python train.py --n_head=2 --vocab_size=5384 --positions="rope" --attn_scale=0.139 --tie_embeddings=false --init="normal" --init_std_up=0.0576 --lr=0.00451 --weight_decay=0.044 --warmup_steps=0 --schedule="wsd" --decay_fraction=0.657 --final_lr_fraction=0.0 --dataset="wikipedia_en"
Each number is 128 + 32 x the weight over its row's rms, rounded and kept within 0 to 255. Layers, rows and columns count from 0. Numbers have three digits each. The size before them is the row's rms in percent of the matrix's.

# layer 5 MLP up, 512x128, rms 0.24, rows 260-309, columns 64-127
076:115123115056169103186096092109133176135115107094038108197170152087142166119121199101129056144089148154097125099136177125168103122088145128196092153134158129121163113126165123102108145149140116
040:168146129135043119137122084112169037122148181168147128140095112143102123094129160121185178110139112123165096119096133135072105046089156091153115108150161168106152117110164183151111163107155123
098:121136124116120151145135157123103121134055099131160073062135107031165176142150152166129165110081082173042112133127176120067140128097126165124111094151147103096132158121172103122106105115101113
101:133124170127091136117089126142143106109143132141117161139119114118134190109104087045121107064089151115140091118160125165101097138099086162162109114090131156105193186164130143117136053127070157
105:164181069148105149154147122112095149137077165164124113070122152110106115086133074124070192083121152165125138104112141165101126155088131176167120118092099150115083146101161149117108100128146094
032:106097104113108097204139111115118104140145172143067110122120139147133140125129094129120105126082143133163072085143138105149139140108074177101170098099135158111161086145046093112073100129127086
071:144142119171158131095096154130113149129100214179148061152125126131136098139123150156164125174131144076130076124101143147133118062118136061112057076138197155092157119107130089063199114172104119
107:091127162140128182140185184148168130131161157114182120169134082153090151092116121117126168153091125146159192094117182156167108108144118128125145099150190130110155111103147130113129129100116113
108:123146132150115123076089179112182150115166136098108185154147131066151169103136109085166131161201116127151133109111166137171101163146129134148109128114169086152069127092155114087125113133120197
106:123157177126127108133156084155100145101088186123147103135158123171185170089136118147181118111097122113110132121142159125139142045097153179103185164142138132092115126133101149128180092155144079
108:096113128124140119104099111113089105110137149096157070127112145094094129117212197133138100167113148074146166103143152060097141186194127113173137110112128086144102153144141142112128121041124164
099:136113113133101147118139116181177094171159176157124058117095132181156172146192143167152127106130110160190148104114148140181107162128080148148131093113155106132133183086131109138176114145130126
109:164191113076211082147147145143147120172135148117055136157110110144089167143126150165146150141123157127136104191087113149144159153118133123206122137188143136095144122146135109152115119103175085
092:146065139098125100194066078104105122090106087146151183154133086155148109117142152134145176093099121122139110170142121184128111134146078149077064192160083129090166111163101103100137158178164115
087:177103187114203093124146156122136128141096157100186122088126099176145105166132119151168096094058134102133134129092126121083164170093090133124158193145122069135183075198133057102174130151156101
098:131105161112119134137096162161180117090106112168203155133087141081094142067133153128114147135169121060089118166143124106151158122111094177143123163110135148152168116121107138094141089158076135
105:117145091148169164151120175122147111151126101090135165151113105141103114132097153098194087156146150153139118110140142109077132129117099141165101117145052150142092148186132147082118116103110131
114:141111069111137130092156143107020101113090120140072128142122119061113196127180131148101130137174171089111112180142169129091107111108137114142125150156132120109186143130046129097140132177086126
110:172156116217137163166094135183149140118137154141132126157162115104150111106118191170198103118135145157073124108167170192194148102079178145144122139084115130171089166185160151136172189147190116
020:105136125121109040100180055136186092162119129135184146139160103113155157149131131178123103164088093141135106131042119096143118183052097118181204133143142114143084127200119109105155180106122114
059:143185094154111127089048173122140131135092098066098128153119119148107145169094105091119116108162141093137076106127120094098121146156074096096168147161111167173172126095180147140145128149122101
113:157109133116121166142089124119121100087151161131093095093106096106153100094173081150139165171152128128124125113129143122111102165159080112105142187121111131166133101117134094128054111117146059
027:160137128113131097113112113126136113128064138077137145170143143114148159145120059119133079114146120102224159134150138158157142117185152122173159122128098174135186100083101132142132122122184077
094:147141064113110117090092121111161085169137171123136149159129143204170099169150064102132106115113118148141172109187175104153137125129103087124101120192189101162100187100152129163091112171092104
104:154105142054100070181155109116154105098180121183143116090126070162142103144127133104155123126153101123138112155099141215189141181109137067118082161156117170153138138102189090151220191120113139
089:130150159131175114210111097143142105106112154115165122113080076102177113119136159143114123201136113158099175106207137130134182159180134129097173166173094144130133129110199089133105109123128108
109:073141107166135140099112115104160072145128091149172099151134102170093167136154102118155124110065193196148156142137134177136116137143082132186132114179118137153110122159082139126182137164089203
113:096135164113138127107109148152128150097112143137124117161101154104168124128165155185148150099162126148148097049114137148137076143106094123134154099132112134049100127187151122110169164122174075
119:125065160089157178149116142122098115120077166109049106086114090131116172132141160088150132112087176162112108146101104147228126113110131108130098117164203095125114212100060098152122067194129113
104:199145146062114153110120189084170101104125140155145140118162136183124108072127174150118172157161120121158128121120181149132207102090117104072068099149133123121125109145146167131102165091180132
099:163156118117157028136126076081108136124151161162118095129088085168132141146096101107172176139183117103176139137134156184183079166132123142131085131125136149164135146079184093121109135130157120
114:077109105082085079129039122123096140131141120110121091126133130076108124077163171130136167128173129188167111121133115074096077100147104187226148137119152141101078106063165165114109137157144178
131:116157137134113170161127079133108113202123179155125131114124065156146137103151110192164172129076129099155092143139145057180176068169098117198126175131131172078128196073151141105147147137145155
103:129165060143122157184119110119097132133085139146125159130140070148082131180077105131164162137108119158115151138113148161158145112129103094119081096126076130108078151138163133074151117095178156
091:117115163180117161137181146184191116136172141120129125093139147194126106170105098116150162086098133150147155090123178203217167126140144132140185129178143078143177126128148163112126095121100132
095:140121162178071179099081189126110082132098122135098101140139063154075126115074096145203121177129101175174136150165157157123162156165099097126167075151110120130120136159113134085102149130068142
108:136157145151100092140113186118099078151067159192174090098134122171059115154096059096104149091126130175128127090131134163125123082153118127133124140179171131141095154109177043113099171170101130
087:149159102086124128163126170101126123144157128129086172105152183104124134141113152121125109166142114098087085156145163166164069120051098154112096161123099148126146114135083174118126145101171137
117:158129143111099128121110133178168112119106129099115099148123150099114174145147115189136007130154128098112136153136147049130152151141131122176149208108105134193165117142101140107177147110143118
104:141118155165115117142078105124115081126156179089168160080105132120155134132133113111182168125169093142191158130081133163104078104124125117124072044094141145074119179065171125104149146189149193
121:128128134163099068159102123074101083153098141113140154102100143083093186130113135136130190099132056175087106124135151062078136101062087169124127127144143156072096114158164134141124126154138125
110:066140098130126110122119146115121122109163040112127161149149111183165075097109085118101082151130144131153144168135163146142119099156083066155103141142178133161135096099154143146182131110149126
098:188164146135148193141126143170148104160116124091169121103111110151195100136090063138114161101123086099145148105197150108160145128100168085125164090134137100148124068121152152103098111122164161
075:140076179155135121128049145109091138089093082160154090145137155073124189119152091123093100149106122146143167153134163100163161097129134043039102123129133127120172130108138111100094180097078162
108:112097182110162084095107125134159124106141117137198147112129093117109083131123161134132141109057108143143075139138127183141189138098135099099130105136089150158125129169090162132128133107118125
098:136115198129182169126191172168153084120136109139181092115096044131129098080094145157212099122099167140164163163134116121108119184148149062117117071158105125189101112135114130131121184072113149
100:082121176128186155082147177138117143158077189138082111102060090128150153139156132150126144106114152163122110125144136149116111076063114104124125135096154102092151113154104103158157074139170111
117:129148150139156171172141103117162110149117128123166093120105081087119147146118146121129143131122085156174176148179164153161099115073127089123181034140149147120127154123171110120152191130175129
112:176146088069117072097104171135107107129109150154110156125126143092124120129156158093125078208123161159105136124125171146113105154137166111150056125129148208089098136125138122095111094073140132
088:114128148146098129119081152151138147110123111109118156142086134133164183163137126094158154111115166182107075131092155122088145056137156169189099148105113098109149126137118111123150137103088054
# layer 5 MLP down (transposed), 512x128, rms 0.237, rows 260-309, columns 64-127
079:177106088112152130077174143150162138117106128128154132171151171136089108137181102104169089119078089147111119134114131145135071074145131135242078138164139117161099117137108149129107131184179149
045:144109085076145109128146126138159150201142129135154167095065164136108052135090123112090149151020118134072156119139087089161125176150171158107068118168074077102099087115083174166128129132105131
101:082135142153154123113132152182078170155219141104121106072104174074089137112148135091127140185111103085110118119145066132118060153157152206112109135144175129110120150130130129149084140090115125
088:162170079127119134102121125126113140161195151149125140093097139124110116071145067181149201103111084119137113115141087121102119163167102120136132101071126138100138105178148150123179163136116114
091:129107104077136141128158138072142079106134111109133172100146151142117117110099142182182130096154077132149152115176143141070143151195134119143090104047159114120133189105114127162163056167116171
031:121113127166135057127168160166130150141166149099079113087146124089160147186141107186076135160111078081105109120106136114148174136173144126110117080070131157116105106119144111102119204145142062
078:082184118073093121175115124127108216109130111171098171115068119097089147108121124187104196187154071155155148127143147114132076141175119162121136130099082068105143145131111220171148134081162169
110:103089153148138121129131141110133131131133140069123120127124142134087152077098159132098146171120139120109091129088143088115137161123101099178120107092127060096092152185081126158157194202099127
109:080150150127047102107156110158134142149096129146223171156090168130099120151123149119147130103113098140091078103107115097096066125178123088135129130144114127059138206114117110121130115135138109
104:116132086132141189097169083094109151116170128112159120138117128113107112115079127090133126101144194133163087151096136114079108149235076177106170107096114112163162167105076097148109093141175122
109:103131038131118160112179121113166157129128152158122115113155128078126131199156122160102136144104110122120149138112126163127171078160138153104111141138171120130132092148109152135100100082153112
095:143117188133132102158136118145104140140077129125124103126099122134111113099094157148097148150145194094118117037087122147081178151087112177138122114095102082167103117117123141124157072160140129
105:114155138189103131124151172192034118181165108135161092138078063141128084171104092181167111180122121097125054188109110136121073152185143137129157148130116130115079140114103121141088153118135071
092:150125140112131151156127144128101124095110135122124127156098143141083109154128135120070170138077192198142102126151108177147117126148116123080139175095118061107107168119139134138115159234208138
082:100146154134107102145150111084137135145108140128081073126138167136128154051132119165104138147083193111126127077084116130094116098134170144100116087148094163092106159127195139146089051169131131
097:118087078101091140143103038165116149173142149106180154063105185145096086140081160136117125138102159138162168145145138171108125114097146133072153117123095073081152153140117182070130135153142086
114:086121073139071098114139117172162159132162052110102134162149158119076158153115148120134174113154108098080149104116083120133158139109142095156103139146107093145102119089070112180122158201115119
106:169124150114136144119093136091118135142161177169144121171117082182159187083156097078155099147124110125059092149116149170130118142127151148122099141116112158145187086155117182156113080153139162
106:160124170172093072132145107184186174104113123096125122191112137119151126107135129125088137102183159080165162127108160178079102126099128116091074134136096151154118099098076156129111125092126126
010:174073116137166119088130054113087148109099153125137137089132132110109096098149205129172094147126082145097199124178096095154088144112109156117124118057105078201164146177180149135135114046156159
061:071153172106041135086175080097130155086116144158133106164149150134151121144078103114099113136201073149115162143108106176074139120111138127068152113152097104141119166089106107132098136111152087
108:114155164146155156109079133065141095123148152104144089172157108196119057187115107142121092137170091104140113137114126078159102120142111185114089125124091140071076108126085135115092061118146125
036:100135111060092155116165144147129156093126099138155129111104145111074159174152166103104079179158101150036106119108155146134145175102167192115167058152119128132079124118159165140100191109091109
089:152106204125104137079143134141157112107124094160139138182137162071100187150124142123116132115153123067133164167180077195133154096114126189139137101111119114095105131082197098096109090144126150
101:140092157170128145160113208098160134172074163122108221122118107162107109189064115124083199131180109171105152079184073142084210138142129114145135118140085147128180168135092099152130070151155159
092:143142135101133096128192135164088131199110151138167124095094163147159102141091118104170099152155133174104114200171151118135101091200126098128169104121153089149216130183093140201143131097127162
108:206163082171160125124118128130175111105104049113162107109105110118137085060214130162126090201087112116137130156116102177101124123150188135131109084097097077145151151137123128155097082182134094
099:173090109083078077115101142104114098085080110136083152115075113168174123155150107150116164140101159154113177162124161147170136176153139108098120183161155184122156111134128119153119066101075102
125:159142109115112076093185188161123141162148119114110126123128166090174194127109127148108165112124098120168126185176126131139117183169148113098164160144097106108144099167158138102129158087170153
111:160129189189141166096128133072112125143156057119151114132143141141140127157090146080122104121132130144135202176141161149144171155165109122119075153167123138142085116145132180088087143152165086
102:146172112170096097098143176111066182080119180087101126199156089146126133089051153096122110171124140101133126129175054111111152108116143102161177112068143104131138177121094124159116120088109183
104:159163142120158036137159161124145146124100124105092148147155064150137166107118153092088132082101106141133147144131106058138101097125143166105119093109100111176142154079117171119170143125200104
142:070126170088121086134117135137128125139132143153103117093086162069125175145159090142127135122128153063132135139205121176156124132133138127131090095102123133109137124177126165119127096140099155
102:118164148167041113146167105097138128115155132124161185142129117075128103126102117138136128205161149101112215108157127114162142172064091147114130147080114100165111138187139123168137121142210210
095:104094134103138104152140093116091151088173095097102125139146094093132095142091174170133120120126142096110162198129122116071165129177106147127142089133192125131099093166148181168127115148127156
099:062134154127165119137066061104117127110181140127125158114119161101112174159131140156102095128152091140166153064151102120141146163124154192152107125127151093109132129105112142105106115093124049
111:155111140112136098151168130174098149090125132102101105091187096130146144113111151149113156125103097137107157140149187109133176116079149211137066142106174058080159125128120156087103120103160079
096:145134179091150087080165150181145208150130128131119163170166133117191095182122104128043156109104158152133125151121156088201120116121115152086153163164088120142106117132114091204140158173078139
104:174146104119111113125071100105136152093121086110102112107142092134082138193179118145120079165112137131060107157142136179125100152147113134143089096088127105117081176133125136140073145115151132
100:079133167104162144098128088138118168094129144170122125086133131110165081089041130171068092108197147120132156135043145142121086125061117081163136124164149095165148130125119082145091124142153103
109:105147090157149134100123163143164197106198135122116109105130157214128108119098088149127177132136086137098167081160154189036136144195113150144119147165110157099123186142144124149098139063162099
101:177083122105114037162153080104159141126149154081129116146072137138123151162176155136158161090127101116149097154163042098124126144118167149149102133181180147203110117105190111206126086101116124
115:082141141144134115125130118131145143141108076114111172214170169154176086130126095160097159147139139075105177149118091068120116178189170173098156168090099079083162158166069151161137171165100181
079:134133155131116106085114102149145129138137132161152063083151098112078141108115125071120118087137123106146099068069108106141120118128135151049085128156161029089116129144060173141113170135142181
101:058112186149098132120098137145100095114121108141039112063134139166105119114099097170138135163129120202183165121201163148076133126104125136109111111166111112203126164137079142084088135148087111
096:138183121111096113133161165105082158078164147130126138099128083158171156123141155216152147106151168101155106098114091108122133090111135142132101060130146173160143119122135103108138153119108198
102:087111142093112185126124098188098159145105182108207158091180109140116160077133166135088143138162153136134166128136143188160142117135166103137115102109082128145134143148126060141177080099124156
118:118132148158119110147102138105125134152133088153155146144143156133102116116209140128115133165174128061199162144138095141116109121131128076085128149124068088124133153116105173129127087104118176
111:141101062060095152122160100163101174122130143066150133144091130062146093095089169099100139152123103176138098132084163115129085081142112134105221045125099085157109164077143114151108114137118201
104:153118142085139099154211098154119133103137083129144180121139079123156168094113096106054221097071136094183157156162157150116167109118113162177097125140144122127136111077112147153141159142122143